{"n_layer": 12, "d_model": 256, "n_head": 4, "n_kv_head": 2, "head_dim": 64, "d_mlp": 704, "vocab_size": 2048, "activation": "swiglu", "norm": "rmsnorm", "norm_place": "pre", "norm_eps": 1e-05, "positions": "rope", "rope_base": 10000.0, "rope_fraction": 1.0, "qk_norm": false, "attn_scale": 0.125, "bias": "none", "tie_embeddings": true, "parallel_block": false, "init": "trunc", "init_std_qkv": 0.0412, "init_std_o": 0.00841, "init_std_up": 0.0412, "init_std_down": 0.00507, "optimizer": "soap_variant", "lr": 0.00343, "lr_mult_o": 1.27, "beta1": 0.95, "beta2": 0.95, "lr_head": 0.00798, "warmup_steps": 200, "schedule": "wsd", "decay_fraction": 0.372, "decay_shape": "cos", "final_lr_fraction": 0.0, "batch_tokens": 32768, "seq_len": 512, "doc_mask": false, "z_loss": 1e-05, "train_tokens": 145400000, "steps": 4438, "dataset": "wikipedia_en"}
Each number is 50 + 12 x the weight over the matrix's rms, rounded and kept within 0 to 99. Layers, rows and columns count from 0.

# q: layer 6 attention query, 256x256, rms 0.111, rows 152-164,215-228, columns 96-127
# k: layer 6 attention key, 128x256, rms 0.109, rows 87-99, columns 96-127
q215:45 59 50 41 63 45 65 56 54 54 50 63 64 35 43 61 52 41 44 32 48 52 62 49 47 54 27 68 37 38 56 30
k87:42 64 54 49 32 48 25 43 66 33 34 67 61 46 66 43 55 47 52 43 58 61 52 61 56 53 56 46 56 34 42 53
q152:48 39 50 53 47 42 56 59 52 40 46 47 47 51 41 77 69 38 60 46 48 47 28 46 59 54 32 53 52 53 46 52
q216:27 77 56 41 44 52 17 23 56 42 43 26 45 68 50 51 55 51 27 64 47 33 54 50 56 49 53 64 61 51 47 54
k88:51 49 61 52 44 53 55 69 56 45 40 45 49 30 41 43 61 41 53 48 46 60 63 47 40 53 58 48 62 59 75 61
q153:69 48 52 51 57 56 44 41 50 66 54 48 45 30 70 74 55 39 39 57 52 57 36 22 54 47 42 50 57 46 46 59
q217:61 60 54 42 39 45 59 35 32 38 40 42 50 37 69 56 43 51 39 46 17 72 52 46 61 43 38 45 28 45 69 50
k89:43 40 47 37 78 71 35 55 31 59 51 40 48 27 38 71 44 43 49 70 54 46 43 74 61 51 52 54 59 64 45 51
q154:52 65 55 53 44 66 48 62 40 51 69 57 54 45 47 70 60 34 39 53 53 52 50 65 49 52 52 53 59 64 50 37
q218:30 41 63 27 51 21 54 33 52 41 57 47 46 46 54 57 53 58 53 58 80 39 55 52 73 60 25 36 73 64 47 55
k90:45 49 62 54 48 44 36 35 55 47 53 48 50 34 48 38 30 67 40 47 58 47 74 37 53 47 38 33 57 23 63 65
q155:43 39 65 45 56 43 50 61 44 38 62 40 43 54 73 42 42 66 58 71 57 47 35 49 36 61 51 39 34 54 41 51
q219:58 48 46 63 59 59 58 37 46 53 53 50 46 30 46 50 66 49 46 57 64 50 39 69 59 52 53 38 49 62 78 48
k91:46 52 50 53 75 47 49 52 47 68 50 61 48 73 48 37 64 45 55 49 53 38 54 58 74 45 64 40 64 53 43 28
q156:40 32 38 27 47 52 48 59 46 63 52 54 30 72 18 46 65 30 62 66 65 12 49 22 50 49 60 68 30 48 36 58
q220:49 42 25 56 35 42 55 64 49 41 38 67 45 47 50 43 33 54 58 34 63 40 54 38 42 47 51 29 51 50 37 47
k92:79 76 42 66 53 55 56 45 58 74 59 54 41 47 52 53 39 64 78 56 46 49 50 59 40 28 50 39 42 38 63 47
q157:52 77 56 59 22 48 65 53 58 57 51 00 36 51 47 36 44 48 60 65 63 46 51 65 51 65 74 46 23 46 59 49
q221:64 50 35 55 52 42 32 64 80 58 67 39 57 71 55 27 35 36 51 44 61 17 61 58 50 51 70 50 63 55 29 59
k93:37 50 83 48 46 48 58 34 33 60 55 51 30 36 57 54 56 64 38 41 43 47 69 64 34 59 56 65 52 51 49 55
q158:50 35 58 55 47 61 83 45 56 45 64 45 53 64 46 52 55 66 58 60 43 57 62 52 45 45 48 39 42 49 35 41
q222:61 54 43 47 75 54 30 51 53 55 58 36 38 62 43 72 63 50 46 58 52 60 60 60 33 69 50 34 43 42 49 55
k94:59 59 43 57 23 49 56 70 52 52 53 42 32 53 45 55 37 40 80 54 50 41 53 50 72 54 51 46 45 69 32 49
q159:49 49 40 50 55 16 57 47 35 53 67 41 43 57 50 54 23 45 63 40 56 69 69 47 35 75 57 32 69 66 47 54
q223:51 62 49 42 54 43 41 47 38 56 72 43 71 55 62 53 42 56 27 14 46 51 46 41 61 65 52 54 61 58 58 49
k95:49 68 64 61 38 71 55 54 62 48 22 49 56 66 45 39 53 38 49 57 38 38 61 58 37 32 57 43 47 68 63 49
q160:49 43 59 49 52 42 40 34 44 43 55 48 42 60 43 49 56 51 49 44 45 50 46 36 49 39 50 56 58 46 41 45
q224:64 46 21 52 56 62 46 41 36 27 63 42 45 46 42 45 45 49 34 50 62 33 67 57 57 56 44 43 61 47 54 52
k96:65 47 50 55 46 60 42 48 53 50 42 29 59 52 44 31 42 20 52 62 47 42 35 46 30 68 38 45 63 64 45 60
q161:39 45 50 47 35 40 54 60 47 51 48 62 47 35 60 61 61 51 52 52 33 56 47 39 46 56 49 49 46 39 39 39
q225:47 41 30 64 36 61 41 37 49 52 40 41 67 47 47 46 51 39 34 38 60 41 64 54 54 55 44 54 41 46 49 49
k97:40 69 48 31 44 50 43 37 55 53 22 33 55 65 40 62 35 50 47 44 37 51 54 65 51 36 38 27 34 63 57 43
q162:40 52 48 61 45 51 45 46 51 56 84 45 45 50 67 49 61 47 67 56 79 45 64 54 40 40 62 48 57 55 45 42
q226:34 46 44 55 64 24 44 64 66 50 28 47 43 59 28 54 58 54 51 42 57 44 42 37 64 56 35 47 60 46 47 40
k98:40 43 46 63 45 51 62 46 53 53 28 53 54 42 48 49 61 38 52 40 46 38 75 38 55 56 70 55 43 40 69 51
q163:46 51 43 53 49 47 67 55 48 37 57 46 45 66 54 33 59 50 52 51 58 56 50 45 53 68 38 55 47 53 30 50
q227:53 69 51 32 48 41 40 86 47 81 13 38 63 31 58 39 63 52 35 34 43 55 26 48 36 46 59 49 33 63 43 54
k99:42 51 42 42 29 48 56 42 58 58 60 52 46 55 57 56 55 66 60 52 44 55 59 53 59 46 56 52 65 51 56 39
q164:44 40 58 38 27 45 70 48 48 45 45 54 50 66 44 47 34 57 49 57 41 47 36 39 45 59 59 44 48 49 59 59
q228:67 26 48 23 72 36 45 35 38 53 71 26 41 58 44 56 54 41 54 54 67 43 71 51 46 32 47 54 47 39 36 29